{"num_attention_heads": 2, "head_dim": 32, "norm_place": "pre", "init": "normal", "init_std_o": 0.0582, "init_std_up": 0.0671, "optimizer": "muon_hyperball", "beta1": 0.95, "decay_fraction": 1.0, "doc_mask": true, "max_steps": 3183}
Each number is 500 + 50 x the weight over its row's rms, rounded and kept within 0 to 999. Layers, rows and columns count from 0. Numbers have three digits each. The size before them is the row's rms in percent of the matrix's.

# layer 4 MLP down, 128x512, rms 0.0669, rows 0-108, columns 384-511
097:481439552439508475497587558527493527469556505539519567569363544474516550486427593498536439431533556519497493426501551443577567396471470500573462494534488533506424444490479447510514517508481589378548486477558527427537540554472524484465517451509504470443438511434578458581502567527516490466391610520500460533506612502482538518482538449457538549493498576518488413471466537523452464569563
099:543546511461472472441457574452452442480534448422496436485507530529457438496567540529526574458513461523470477571599507414463461586510536515516519473501411440545479459454509525461521549536453522537571419534543486472431504529524498472538496528563572472421451505595570494515475498484525544558560450447513422378504478502456546452373507479518467566481490450499476494464544469485372487591515
105:433415486614414569513521477497479480490381508567535503482482566500503433527473484476451444415436482586576436475489458458508426528517477495544446480498529496467546457420449438520460527390518515541569535552568486485459457389559489550491567524483603486506512545625498514487531458476424539563534458634519427476420484471505490518442449509510458547496454485460528495572513516541431449472472
102:488502541500461573485488470483397497440539538475531401570463441473522409567469454530563504453463469437477562491455456496439504447586496565496490566529594408429463601473368507403454452515500587518534462529448481485405548488501409426558490533527512507591540542503529553452535525582409578482516503453502457526549429467547410519570536457480520548537498462509485552490455513513482518523564
101:467419513537517412504506544562526510501422532575548576457446550492516495573449454508545435504441534529526569402556492506373429504464445500477503534502455414464555498426545406507516523402536516458429513434616595508510517531532424556508486496423452503505487496592509499457518502544563597404500573531507552475486511578464533419548466473453457479414551525415560616441482481447528458533468
094:536437445584571459602476416449518398540474473618568531546513495466520526505513586513514450489488517565521409375479584513518593487433421617516426588547508482496467464493515568557552503481537442467431523540474510436506409546560556596584475498536466547460532468510490542506518536569466437412501487473481484426497391511551501482564562468554460478465533549637478472556409530501505538434379
097:404484514465409538466555497490449536525469468466471610470417450411522567538469590393505516435509472518607546528457509476461538484534566438474467526530457601571443523456493457567604500472513524471531533528376653479468496520552493547443540553425613503450483579531507503446540518557565537514422506508499542433400484548519431455484537446531470489555510549504504580511515495547507536517504
098:551504561493498510488611499490633512508483513496414409511542450548469493579540459465464450581537492536469509603527497537353484376532436521538530450553443393531528585426512493519399503474541473497446550507440470551508523518544547544490463626523562531456569474514492595551511493475613481482584431476509535476399500424468457515470597577596488500518567528518523495536510526459461501515500
095:629490538520468468494492528491583561575433453579540456460433472440477534470544458496505588446549485596488556449540541502489483423486392397535511539516511435420661485467544558327575396593455529541458589451462479514565431540517525456519434490479496447516426516527470428475562496503512479497573536502443559526509547498561525477582452488520450511511520369586510591561491553507527527497579
098:575445469577568477540479478537501410451508494491529499546497550498534521484512543389536491471523430509503495478479475531648567480477469494563560471551618408480537491488504522473545518486594421598498501453494522444467596575422450567502483467540475431432528430436503541487485555487521582376483485556506476518498594535552452545566523529508541551542561423508546505438530521509491544577569
103:401508500412476434417574444558476499491497589496506562526468547528557509555448506508413462392525507481491412499509536524543475443536555442496492508521553466499582536495523496472555520509489569579424484518487575471477589550591548454487491522581632508492475570501454485551531554508530502455525509521481454494445543459535472471433504447530489420497514457547569520503517482525455439518464
106:410467468446593533409455441460547447436439447455487546533524500447526461503461532485498447492502450520427475552578523501586545503544566517496488457533478476544468509474512510473492497422514520432518517460460576430554478412491491539486615472437492555486569430517488504523474480500402521459547647532496548478519599526399530516446448571496525442529529512549489534545490493560593438426560
093:649468476497456552494455532495500421578454584485493486473490546492540586452481481579472520480536421450456514548475496489497470407518525524576454432530494373509439571445481525528531506538568461425420487415584490560609515554577456499570465516598548516497403503478533524546555575516515508451483469515430550517465459520537475452479570569558419471515520540555531535565546394531418496464466
103:503579465460373493442538526507459484431476428397593498421493486533490447490543446493542482518504383517571535482526539509537577548495447454525520415459596547458495507496581511568575495469503484542513487444457561467557452489420459425404466552568421523513488461547482556534529480541570478519485521442436482497519483488476508585551490536456415530512451487427530497544490422513516540488433
106:535516513536528387492522586557455467450532551494574407515638507571520467550516556500550444594499495490547476531517539558389453524446478521491539496486498521522514536545398509435475478440439355499538503516468561622424514548475517432424555506507562477518514526549539469523445537465467523463483493411506470529458604398559488450549497496558436472511529540499476543510507417500473507472405
105:400533460534525470482476448479490506535551563542575410528549484510507501481511509494503488520462543432564565577442480512383537556557479496523508604534479548467435534648545517512500545468437439564516519444500422464438499520406566493606485547490466550456474602490421490469498556477511602551584549526515510504556488532563442506504474449528539499494503446460487441524470537446471552531525
097:369514558473547469536503403422519424471553449532502543582530459488524568499531477497434568490466511523445441558442516515496470456501501528518466545514500563410529534594573566556509525424503641618478483458603463466502512419549488381460437484535518484510561420565454498492500534546504579566522528570470504485516507557463510470553445425484565450496427490448521499445525510491503506521485
099:483536488482474559576536506508397443569478556396447582489498517514472480587529422535597575499405442546505491600494481470584487541481600461440430457499531543549470472470423466533560537541426606514521527471565559480466542546396473532425503492435552498464442455530463445489502467522549457364528473538495543509451503537487499447462483524521406449536473435527508475407575459549472410516471
097:488506585620443459531486528453511514422502471692498484545480490477531535486514475568531489434500544539572496454506435523505418415496434478491525493474413372494582509570428515493383493546570522572536513471482573481483523470466446425581439458534542527524537465520564491519532566491477510515409483499424494554479490571508555501500464543544504472440501461505527407393509606499454521531400
101:611557495565491455556480542585537470507483506526590511512545436502517500443591613441409526475532479503485516440472394424452493429507547521502519508518523554506492543489493526493563527461470487558505461503529395489522537546429487602340510417464388511482492533540470515530440546478520475594522467417582466426452517466441430560402484446497414533551567498516494437393393513513468506475571
102:408474391451504558482579447420509496557544463575560458515374488514423380429485411528474518546509458554549485430509470439548458563527463548524580472494451399447530541419545466430477520516484586526451451372386554590531544522503510445486457489587410492480494477524533451404500507506569545492533600495484530522455455417482557444500577532478523535562542513533431488557500493463520563603625
097:587507471475500513453620463510526539511489473481531544432568493473539411498528517438423479489491503523503527402413476646505561541391483491479472509558484548499538499489458522434526511513482437549448540519543503417541451472448485580460525531451570480526462481452492545488444493555571496520438610501465419500550442504559559514522448455489498532479499567502491404480459555521552495538539
093:458586424416508506519487505507556488473436516516562471487420503358392535499510563545523409440534503459487489536477493528484487447519520496522477447580575524530397493524463498568450573508471490567561581590543490397491521523601486528477436482532514496423381557500510470510600473428486498463435508508440456423551511563497515621490459491528472522541475531507429536528612492493524567586484
095:529479364594498481451424502532531480440529440526486663524401576527534518470432474450544493424589411427472571524457523504599538540463611497450530459471471577600437462515499494476579576467491459517550433443505485502581454446479529505420540395489388487501488466520553529489413419483471540470454482529503415472396513466536500552583593483522550503373460516536524575526511513530590478549537
099:560435521532556541547453648455451539544509549532554548422529529493499548529514506532447474636543533418436430513440388535444522488506451497540547516516492518570517475469545485502516529584473600488513533442468579577473543507574415479489404531546545480573571516570524506490513444516650498444462466465483473587542485472471500539547501532444567506449491406518487522534377481549480533539535
102:474493489552509339443502545554498507422442552442558481569523514567511425558438623434417485590508438490515517523446547424465456477520575570461579506536474482417473475529596528550445447473554515462488493518538500503506518549458507425553472524523520468461511572511429512449465442521501438463478519519517480525460501471456504433414548533461555478590450563593491534481555489441554456536535
103:571547516490541571560442473416504464530498573446542632443519463497398487457478510449528522546508494457442570490496539502526496532414518456534450552528596633563490478653380410452537517426579475480490463506395516524453496577516587473544455436465516507483543518410552486522482505519502510499524408539429499506629530640568518509544493525477493500499506502537454528476440479499469459447512
108:546491433472529540473426529476531530538469560502513497469480477480572456448616556468509529599496508524503493606554474567530591552439492569529451500441541617449481513529400539473589517593574550479515572516528541514523485384523525448416418494511447541523432510460415539487496456434455444516504531500514466447617597458512464475528454459460368489505481494470457458527504487492496482523608
100:530521427515459641604504459567478516558484547587516514538556463449526542568571571501473455546499499488492536494494465512562464538426518531448558523500469491591474457477417533478517553431474512573498506504532433470503486514540461412519518515500578475492460557432535563523571504445440466491407556553526442478458496460436534463466520526535510555489502514426478543510557548474576570393497
097:476489477371400641361499503472525530470505464533484578408580542473423475447422521466426480493510530505658616515396488525486455400406522479537566585448490593539472466565450539538513496465555487476512527439520384507464550485483490493534437426471408440539577376499534476476493512400433504453506565567389517518500540571536584529530456505510421497482529410580526462546485557483502482616547
098:520479535584532498432382511530520549536509501479528458481550401484447526499513475566482486561529544420448505541551455440477533543496471543432493507555464530476444514504518578485424501545527458532571549561541552541419464486525430517484556514485527522465556449431509559474552434535568524544522497504553433395454395533466438487450472518530533508381515516445548508434504502547460497601542
100:621471465585452411528597522436493433549543450470464540434536393464472496406599502614459532457515529436451579517498527518520453437544556487554548437439609555515565548522522518522523517525522392545615508523388483469486434425527433562639515448503512486469502510543450531511495561497483506484503465490491442503507480457482505492566557561464497494534523491440470533493550459430475499546547
098:395464580465500439488528526565457506469515420533440500465519518459526578506494451491403489447511567512481475484519501520556539434457420545404477559566421587510449490436600512562502466532520486522359621533570534434471544452430481469521495432487524485567565535475492496470429507389512549448421435578539522465526514549580421563483508486576539415500435491464529461456525504532538502580541
099:489502435558521431519422426482524500465562510430553614520498427464428510554418536525518518551441465449538558549509504462437493504557468490530507514464445476470539500472587536513506507467538462537439476508528583510538518479539567540512511526509539617481515518432422487528430506631516567513469553560412434582536511538530503442501569368503442473507431524543506476509492456463580495558528
101:508520615593524348523520493504576500531457493500469413553460483456449366480597429495481450519586558512436573537420465485475469499443641577535507477548472569525541452498500513493484538443585463564453446498387529517503591529571624556519511517494508534424481429413489513583553489459405520511488427483584415546526560525484494485482526527589503511489466579516473461555450460486442593535505
099:408498545550524486501510439479496505563477552434457496531476475524511538511498441537498444499511494364596503537454474393454460411516540457474550559502467495431625478547532503407529451546457533527420510542461503494498431489543522403516482465411448480495394542558542637471571531445515416454498451497501460534470546566464514512519534513526505486581520472471461420567400559498442488503539
105:505517605481536409474565601603515457515487573462463498501439617473491466523563398506592492498569427548491500518467519519541514522515624476450456443588488494430474543547476531489495494527507495501549546472459400470495528534484446611531568481525423459446487440458517501459475452515453630514517461440563479473557514483575447491402469538529455477555514444426501534430529546546590608576434
107:467548440488438496535521567445499560407527494499399502447357581575427535556486539511473491548388379444523544483537532505519487463589497519512455487442501542544521615518447482506513571547538400496543529527512520479577459548519567571551492446494521534499457576507458435494481514497467472581524461585430508510463535549484517499445526552477561486486430423544489565500527451456421500532574
092:574570475498451534492504554507453414519544568536527550469483509435431542531484457503501523565553514516513556446488434458371460398500534498466557471570518522504445425494535483555382599429444548553462482502467507516444594507546509480567440458549572456420477538530554522454541414540496407468506495459565502470443553460433482552493477549575500457413448468458414460422498428505554466594512
099:467513497466512485546481514542515449422506451529447484492467415436562555484514477434387439475483520515418447552572458490414462556432530486557610534472381507479514481400474460534426563405500504419418494409531507408389480496372478552430461471517557505570418586401524528444415598448500518467507527585476517538544446533527493500585480520471486515482522508552468517522446510536522527472512
105:364444532487448418473581419457596541512569668519533516569488486592498504446510482547593602472576461440478552494409511522435540579492501481494461449507452484554509493481506438374438541557509504486445506495566504473518457488496546407455496489545460588466523507563486447574480572449535587479388540451570497616531466505508545486488505531386462552433517532445508508504481480457477573506489
108:483515517435465574467435449485636484572542544435471412468549509452407451474515515550479501497516442541494494579559537560544459555446495491570480403520495467546507438544470529550517476493518563514556512505470484562534521489440564461504406463485542469479570471504520517527437443495567455522521431510429497568456507444502543435538517462545440463530489535512542448525530479480418457476492
098:538373505545521553565559509559530455539416494477387458507451520463467590501415426443401443499437520555537445500489517457419605552459546505481474548530505508487423471502526557582476483453419460479624562514468584453559567458442521569532491563558496436581502540459507506461537511512470524562541457456477495532465433541414489522431580487419550463423526560499536408425441460449496459475508
103:506518563498542503530476497489471484596544525338474564469556442546461498398537516483487571511567516492520468548509518501398500541526477515536521535498495590547526514522517481500547516452501464650506482532481585520498511511500486550476437472462492473507555547435503499488386458468572519530506562525578461494613481508532463480429482596525523473507537466516522469432516522552540470450480
104:484489502499419590515583521500511424461591534565453427582498491494454541499543372556523521502529500553454488481456476584524573544438498492468518555495460477570495424425500531489541399511445669507550446518544531489433507467538498384419496468554437485480586480599502516480573556482489387507515571626489558516451586430578494468535513509380411509490639518461566563524616549448514432472462
098:537605514430530564510541470500465578571347380542593468581482585514518535467523389543524542434455501541525470487453533461486447521479477516444513570496545525483483535430557423561533523457478397444498548427399452495512447519439493557544466499596443536525447556365378496492551525494435477467530463601480472512492407463448425470474463497534600546561401505516567495446481463440513515478428
107:559511461408530478455418556506586529567531550518515390452577551505459577453453521478504494566561397575450451463535513504463469454502439447555517516518434446417608497488521565497406488449527595591575496428481446549539544481489600390457481525594441462500593599446525392495569565532554474488525478566526504433572518548528545621486480435547464540482513515482484484434447473513529441513503
097:471462473443424634471527531438459522522482486506438520560504436405471526514488425481483442555557533496482592540518495536601470495464476526498578488524479567506485514501586580552534489390486494492472428426484424473519544527464561557527469520428428538617483441464510399478494443544408472553548500537511524483455541504531650450555546539450433496545519626484625548469465564547504529502561
098:522549493449460513583545537531558463495457513486356523519446387528528482516411577478529520480472470484530406544533500567528432481506469548544521409410463392470480451510568542559527437512586593457503489449513476466496425491587500474491400477611511547484512546584515495450426524545546460473509470497505542481487517550547547505533569505524511545526450509483460519503427477472462419545519
100:492500524497460517480490541479485489552327466409456502466617519491524586534543488553519402484400502446491502457506401532466525488523376553501465470485547368499569582537498471479495525502482560558442520483404550444438491471593522634476451519463442438558457576407493510509460641432508464585486499520491519520472498435498448608546521529543496555466524565444554466507526445517544470512496
099:502509516472554425408483588495451543490500511484418514405408599439461526533446467495512490460491474567471582454524511469434442560379448508491503462461429564513412453489475533487458491601557463538539449478467529489491441494489548465457537524439537494530580385493535517446579472579514519433565564511519520515432512539470552438434512516559583492530465535389564575476499559532439439501422
108:500537466539561550538516440539527510405499513443614409542480532492483541596506486492456484501458569531576515637568494431465483409494586483439524582585502547513481496500538574565586432528494429490549517528527412516514470462529503486504449496542559560481480459548393423535454374620525495461428478548499535505460527488376476397480538530438531517565427493617556498530515515400472419378586
099:576479527491504500434538489492500537485487442519561649486444548459492541490404470485491625472413552431534641591495542458444496380426511453503545514561525588492564494602563445531365481425602431469496505538518456424502547559480553528478542535540509536540489501433502513508497411445427516441419500436494435507526510564494521527463520491471514529459466567495493480428543582512488516467513
100:491551562485540586474511538603525518559532378525580440584409530612473483495462493491474432496460475567467524540547497483553567457597533479515538496502483505524464551508421466588500504492532499540532470481564529450564478443436541508538509540503655495470533522531463458539569497489554479615588495500506414490504502476486642516580549454375449516466516507462444504466416504591524453459512
096:541430483495534422549484515463526484529404431513479506541576523527467450542487491531590520538468563544512538492470454612554484490536523462526510508444558494476562421521496534425425485504505475470472582413478492539523463416447486438487622482469513473486479517505453449560487530494427420442493478405511552476468546478492489579498537475500457405454533537533512524469489573489438413513462
094:520632591557554454417520486523468498436485410408466480475440579618512559487469496501615608510466502566495462599532505466419452468445448544482539582507450549524543488493531385469460580556405542497551483525460474480505494555455498456462566524546501519496510561551530423529540555516493605597584540445568581466559537430454551455546441489531531530500450539441623480456519433476476529440468
101:472563546406540504456444497441548471464495588615465518531528529444523501544485527464422515510553552492518486462596526461504502418530509502426542478455440427493403485512524554432465520543564544605470509451547480528519429525504463436569516477542421490510554549538397525507473472431509524454533549491494584461510435506504484489488453484520536458512531594504508478495575488412579465482472
100:476557502522417609485446422464545525427542481542514442532518515535542474543536514475536507477431513521584490522519531448493470483374469629536604617471544515453513495517489539469519583461443459537522400565409552505549514413432448427426468401466567530516556501475443464577502467414437483606440520503437492470435536518456446555458479514442559467456505500465502455471491534434435470553457
097:466530580490517489517546405504452552491616512526498424466544430568493440405516492479519525512517531503588447507504534436516543549438550497554383581502448449507466539468575457407480394558573562412557491519504513590537452449563443520486568517423596540499378416394518445499373515460487497537454451456546478482496453547521431429467476560523546502427606471471463500515533503405547467515636
103:523522459529472484585581477438420528444514523499527504509553477538551529515573436498494534450467423488441582592512513443541439529413521413483595512447397517566450512522539484559578488532397589432513423526452479452553451482497513458389554475472435507526458525521597519513404574526476527548498453634558412497577412598450462537588432483538514454528531476540470528528639497543506506421551
097:543503578453526528554538430568580522510444502474522473548531555589487598437545489486446424537524483526543535426514481505536500540536444451500478567485476446366518502503489555474447476521482494498497487553552510515481502501427522428532551453483473492456542493476504554449523406482537486485510533386450454510504465530470545509459476395460512524545533458402476467567556596549505567454464
106:383518442554504512445517536516492499479525478515458453505449515478475509424442525412457481439537483452565469429610539472572530559552562529512491483506502511548556429418436522517483526515615547444468474503424499435472534498504451551556517465582484496527470415471602490509538546506512521517445525512560389549422460453471454518508455592515496533498537578603446465507503487528461512553498
108:478511486442499339509473456511415543602507482450519510597538347560569453553609400530470532445556420517508507544511540523466532582544359487468435510483500486551565542505535521457520469553557529422466549386508485493558515526504452474408461458335496487470522514480526511484454528519478565453515472467478497528525493522548546512458550551578465443435531528354518446554479507536523552484528
105:469497512596527459480533526521426494454528543449514514487647481491492449482564463502522507496468449589432406426519473606414492457409472489470420486448496512563529568498490487464459513398516426483594477467426520446489471486427363542448491508489492450401629424500485574468424529544522485527543447478440558533567572497520502503504551565504489508447487522529456445549555501526591561428514
096:530498481519540518457519486534438525501464514515542556446445468550498513522484510428453432611586613542437480516529436477483423472555497541498505359426607448446474540497510433520413546436480586450491533537581463532451522514502492539570484504489530466480523558593628487528530472387475440525445429442448513415427479445509456557518494481421608553485523529476492593501525464572518466424504
100:517463548498458446395448457510513471430499606559490504507505487504451525529485540488542557527457411558474421520454464454506494429535472513520473474476546540495507514418448456527551507448433467512476418512471417540473503463518522379412561567474445552471452445547490491478460529559512457489505486501479417552458492396505564408483582415543518524495483460605430548510541572438518554444460
098:559483420553544522564411431454417496487517424548539516448464449543469411509581570537506550558519518493509371499576481423576538601585538566586529466457499502448516425449506554548488559495430533537586537487519441494450599441502581475557423523567458513525468532502465441529433544493504465581475520502676552472563471487473500545650540465603508464511452464474474493569518521572463518483383
111:633492431404451485385542492413489563508564491527544506484531571403509565485534522525537486441499520488487390499579500488551551511573465475458564519528541424407464388521445434592441459437502554452422498494487485525495466489513524454535461492462486498530463558559488482497541489524497528510434514511471466496439543463423470533574440548509379390515529491602524479559485460467522408530604
100:530552504485429572541420562605481516546438568485494490521536434471460452515523427481579498512416504513435487590522427537559524530489494514499586417551450373504520420486560541544374555488395470510361523529598492552468523492443490510456485471490518500415493504460570437505494499558484455571498481511472538531508436506526448516446512484449521572459494505488424488506480607532520509427528
101:512549549519536578566560504530463467576540424459516478590616533532495533540514583518474504468495461555547548503398503592443481418577457420531458478574487493506457579484554454448391516371505439493584495545517460492458493480458487615483466439515485476485586457517538576461543492423478503566475508527535493502429461483483441497509618502495527557506407507443504444589492557519501478462395
097:503466599588443575440550457466531516502486617474515477477506511478519497557455567433579426550450500486554512465492392490526558527531504511486510633396454394571519520512442509455470472494479597459595505454480565575518510384513628441479558481463490478452536464449571535550497540520473454535566484468459536433434524383459476507447491554524456503543589526516524596516531505378476544368566
101:503455574486527517536489488527476500548542518566510491491496445582521488569448432594466486601494399469466485464491524474488564524543361567521462482382526492576519497526524501558487475456441593373505562412471474554461474505489515518591520524540458469521501554463519430503465454494464485521525456541592518516513438479563602493422480525451453494477573468496517426434553615448561465519603
107:421514484504443541470488433442500487556496488487545488507438528623514461542479459454521466500601512529467489443443534532583445511534513430573383421526544504468529504544540404535393464427451528504433459449494511517523449460403524512575477532505509492552580417532535624468473531433529446549541439526553547432495473520500498526611624509402515499518546497485530497548449512480438388496527
096:467582491501481518494498542515422553594482480533554465519518503480434477461501577539556421534468514475441478456480473567474479430517521511479540312457523446620528479504507523502459404550542480540475507483550468501580423583566580556547537595554459469561470511537462517477540513435508524477496515442525559622413487531512476585492527533463570456448593486567558454428512492576440435481429
095:539535523500544431544524452472539473467575498481479453423501440438557527418524523515498501625598597476429545463573463463458477583504481582474416574449568479521485509534527481456469529579472549529569444525467489571464492527552490551505524566556522476500428526474470592592544541539437471555566517501523534526530492464442469479479511576492485544543368536462506466559526467400488543485570
096:450461417475525418488467434448489531476470431489439510505501545551488422448529542558617544513539548523523532472427533439506438480473502468426416496472435481560486465448465535469433495475559446545318521448458506445501467568534448514424505519514396539505493449526456532411469470597494542513476462534472523534520493609538543509540421525505508542486433520405451484463477527521472449477432
099:429449542437435471458498439514506504544577674478463560542514465475460498531528416552468557543425533510502573536495411514400530488476483497508492504503470459562539527534479513480557514510521506446426533583521437588519439527540436547597582433548466581557406472487496461555605520587584546504436459473476592501598427496520575472475508472474475492497426426510484526465488517429504513587489
099:430505641537473584561515549488553445529538438505566486571441528428574566481480526492509483444484491441452408491568551529581502546515589557510472509532548552463528548527433527425490414543586570470386519520539513483549500526494476563555438553494498470500509523597485426544523542525430398595492535424513552577522460518552421586479482486522460501461483473459540532536600580534498573503575
109:556455566470532494563474500554517508521455451472460443444428544492511623499547580556469547547450556457552522451502583507443515499494559498513491487461510511524523487395554498506434515527456354475507449446571478554484454546513396470447538419496484502511606601444443509536502440442507498460512465447491544526553497596444399485512431441488559489517509525436593564506495492514535512515481
092:464576535497558457414445466508492602463471638485494475530528474510476546441522529566433440469521550530525485590485528501605426421392479554506501446491486539475466579454468589524525496535505522489588485560459465479560451440468418440569483497598618533536514517475408488562489466539540479525503549580519488525524421436468499523525481507545507518470402448510511510487615451442463533492482
101:447488518568408470470558479496469540443547467512459506496563537482502445544449475443506421499499476418532620558522479573507463538544576494466520423601464453482598504510502429442511583431523559428445501515511428448485564517515588557425493476554543484450455508517507609560488378484481469468459414507509544436517447490609436491562535570468551431514470473476474503524504368468472474488394
096:409548456487482434523484447390460435490581442579451485419526495506526488424503582476505511502520590493516463502478489504594463644521513429464485480371496478516492516539488464490525509455534459614517578609514454564479499460443594473562458479452528458495509501432513530563499523411418477556432515533503481559621466518473577528534415557556573441562532515575487509526550513474418520563442
105:500421525455408499462630578457511462463510472558454553536526432529469483564472508588533583518446418512480471564440487508430476490570500554448493434526554428552458469526507545453582563483557347568448421509513574505496505535561419517348540493479586465536541372488517555461451524419471524370570500480542542508393510468524460527465485482406491461539538507473448512454451480563536494476502
099:533533447442511343524532458499554496505473465523541366516523440599529508490535517530557563512505546414484477546613452576537539475460459452575559519595508460512448543519480464467560426560546424553381531510491457549563455528446613554485554530551486542469506475557535493464449571527508406573529520513535563530530461615421528561414555528499483423578504454513402487484415526514491471425440
104:488489543452507590432482579479489430409529421410500493447480593450528484469496486485519480457449521572538476464524465538523551555568456534480464510470528418554514512575462433474574406510477508467543538510461526455456497546529414583567523552486507507488453541534522506517506513457568455533452523495513452470493528504484585512545538530546468558539424463549470502447521547533560546571432
094:500395563570472530541490517496552534490467456547530550502568476550528559432492515579361557530554512576486502424466533426440533529584425526532585499558504424474513486569535480469517434620510459521378482574573536487466489501432438526478711482449519481541567443512482494566517388518493479537496491421541569456462537465554486462495490477484427500447417461553582451507572515577512484514453
093:505492459520523440457396540452588516513411502433594512456471596482498530472465490506568508415471477520509486520434532486527568455481487584501532453398497499534494449457511474460451535491435500495521435574501470565544504531403507491528500536540519511497577518513446483568552555597548510422417523533514492516491503485446473501522528544512590452564457476513378531482508457514536493608431
102:465510477479465536549488477525419523474467450477501621457572455453489536458409545477521626535479449507565478515508558486481547539552582458510540502445495473505608568457455551485421402483509550423425525578469431558495497537575441512474528509533574577543505522534431551552603497504456658475517443512534511555396498536501549542463530408553521565464454455466566597511551539477442532533447
103:518555504423480579498500515487568467528398494497346471618517524551475390531492565501487429578465494515503502412537407531527425441511513526507482489527560514365438568463624488360526486497519492422574432459415555436501494472496480328383469493494488530451516452528537589496503490416499548536489536602450497496498491473478491376386501487554571560438562523449496425524514588505435568481449
092:405474491521569455515459544442487506528512544564480510558576462584522415505512497510501536514470508375520539499519523486495546609538463512554484550458527543396448560525551514400468475477470478417487499579528423486493538444516467490594510494460499454490498544491515475467440535521563485447521480482528561474499596474498468495477507513522505543438523541367501453496469508493467507498497
098:608415621535517523516517602449465510562495496533487513551428503491416479445487549508469439558602518515530563479462485486563480518559476515512484550556509582449442496433506485468492540494491490479568418474544482563454469532610484431546555500468414448445499473408489486566490586553620465435519556486423467398542491481530508446511430535504487526531530487541486507536499444505515481414570
102:405569412597452525434461458495451461506486526496528560511492505419550348447490507442477463548487510456534535440607569529420499513428515492452571531456515655508508520426556465534609503546505456545455428491433467519403428488419494385517446442422512494460557507500484447463429566575551492489567543531487502541514544465505484520496483442557451476515520457634457518529439482533517446503479
097:485527446568465549530406443491478426515497409525566479503502516443506531443468482532474512551568558479420461478492572461525459507530538533534422451519515507483552504487471499624537539462506439448505472439443437478481567521456436524637526522528397514472376535599458440451561491475555487450472538447500528446523464417521559523594562494551461496479490508545390457549603518516490457521491
108:488451422566500377524493472490470507550534509516478473494412454615541601500561460517445531495467508625492533569563493477465538493530454475514533546464470499571558511529476513467508569449525530588521509518602519478576460403530388438522466476369551505501460483447548507494515398572498466536547452460485489492531454459500533496517452477505457596429526461523488467589420488478565518443578
096:464451420479509539452568441518512449528525531422513537536547539497471511486503519466520493490561539524396571450480481557493490620544474519578451518501488544478491528495414442586533517658469518504560558466545505588592458474523537610480566535515428526497451464515497515479485437388556423456490554478461531455510446502482523459427542517600589518491465475480544512558541424440527514505473
094:620509583523401422508387517474468496499578545562413459476523415590505420521499426467497479462539527461436500561429519546509508481521516470436442541461525441525494497467455443468518498592479420458548527529552357424504486479473481426434474487491487463590509574530569430509551507447488473401563352498519597583639525505504437525378520456539600492615484482662501533470431489451414527572503
102:481458516579466444579448551483444485522439477418489493368566397518538444543468564470553442509479517456534530457478512479479612566559423534559508581410526482401471479537568444476491434536447498396482407490501494433494577487504530544511464440461414481490430500478566568467586473500453540543459480450469486593387533427431448498559476585473437504649450492462439522557502494511626493462496
105:461446503532514436537503424486590506474508583434477427561508455537557502532481507519552467534434449576427493504390481525490552590534473560527420476475523498540504548431419542496459565504423531481499486496512484606346515485418527450497459514556619514497475473498551535433445524584444432508434498567529524461570469556537530525567585519467628547507414450487541490531595499425532504552477
099:574530378545662486526490521586430476427489462558448522520492530513498556454520457446477466509531512444483447470585610491544485423460547534471526546474518526529433428445429586483562460440505493438517444526549545476523495507554644539547426480454451467550511436493424383529513464588589606429439562478531516488590511568513477505484541542460435498436588506429507464413489398587492490598522
102:482486562525497588517483445487523554459510373450608592507529460337522529441591489474549395470604435500550459526454496528495532466600500506542499442543490522488510501446514482584513539388550527425452485432489549567468570527536577520600438585411442496488450604465461486516516545557491511502537493452446389528474543390495522454568462587411424501507515518482472478497393532498477549473562
105:519469474473490513547565505593569539483470490515492545632452584528527498529455583563507563545519518448473583471506515457519493517499560545457494495564473515410529482520530494398468549430448539388534495469473484533493431564497512677439546513575616513505445532446440512485527579482600585526553532466486582499479476553463460483462496470490506465353632539491455478504525503513561579471423
097:476530538552448600505417531451551450453488526460484475486523462560549531528497612458482491505494555439419512512490448455474436575532487409569478580584501478466505539492501553547458454496485412459511487537551490493422548407486441374587511494539365492553511474566504421487515432408539495580492419491377532475563478436559513522494575538566401489504522533460522528519457470487517469473424
101:620484536546559492429639451556536547506498341519460524393478531415456500510397427497530510414486570450582427524531577464489468488460559478533481493533440471559492495611497498471417519535521531574466416577511507433602492457544555480468579463491430519563533527470476497488498431542526484564537562483465467407461461470460548555448514448512558386467472550534474517461512421498544516527493
094:506465519536625569575466494548461373450486577469593459400483393569491465484498471450474510446474562491515496456502461472433473493541467469527565512475570578568468507553470407452535471551394434594526487511520503552485496507552515469420475568470408574512580569590474523550441503511471507456526501477580491483483531507516454509588469491487567409479508496486544498503407527516465552530488
101:405501483412556441505484550546485469506604466464446549465460516433538370465455388448514413484441471481471462549497559591445509551508486479462427469491583499567476579542432521563506482519511475518477502525414544374407544494505587625490536557524429507451472513508421538393546513520416609412476513551577394572532507448528458509508534535580572550584393523410488546478529514558500483404481
103:598491441417548592531499489523451504593527423506494545419415490446523469529430548437499558488456515518562533454487519487444523483517446433395453424513454422406568529511412446413549470539566503493581560551519431486445491499498616563421440477521421475450499455438479485472559434521487504494573502486536617560528539533532513486438540520498511535460434471439515498546468536493525493463558
101:471528505559546509502529533497510539499572474456531566576412507502483517586522502521573552563459589499411472514524501503589533456553590573509520460474470488501534508531490537515533562541495454535498391589457525444484478498491524540494493556477502465516471507565489550565486482485525541568533499430437559475431477483530396504446460520446512461586429533541461453565509486582492424522516
098:537471476543501521540561570559565536545572520437487548440466532516452581514453496415453500410432481505501536493495433608515538449478539498427445584459525572471522499544548507537414481475513470501487562547552507549535513449563449479502488443558485507485467424572439452440661497554514471392529417554530492537484529441500463514522412518502498478603598437560488507518461473504488519531550
101:564473513471408469539451472503504472489479492459447464613537545498626552437494500453515457461541523540423501478526534536441569480388451478526449490514566463388448496582485490442551473408454469546461515576567557510521559528465520558489547503516446478531431573465601500445453477517474455483467455597579537537512458574613530527459482521455501551449452558516490436488534516522514495485400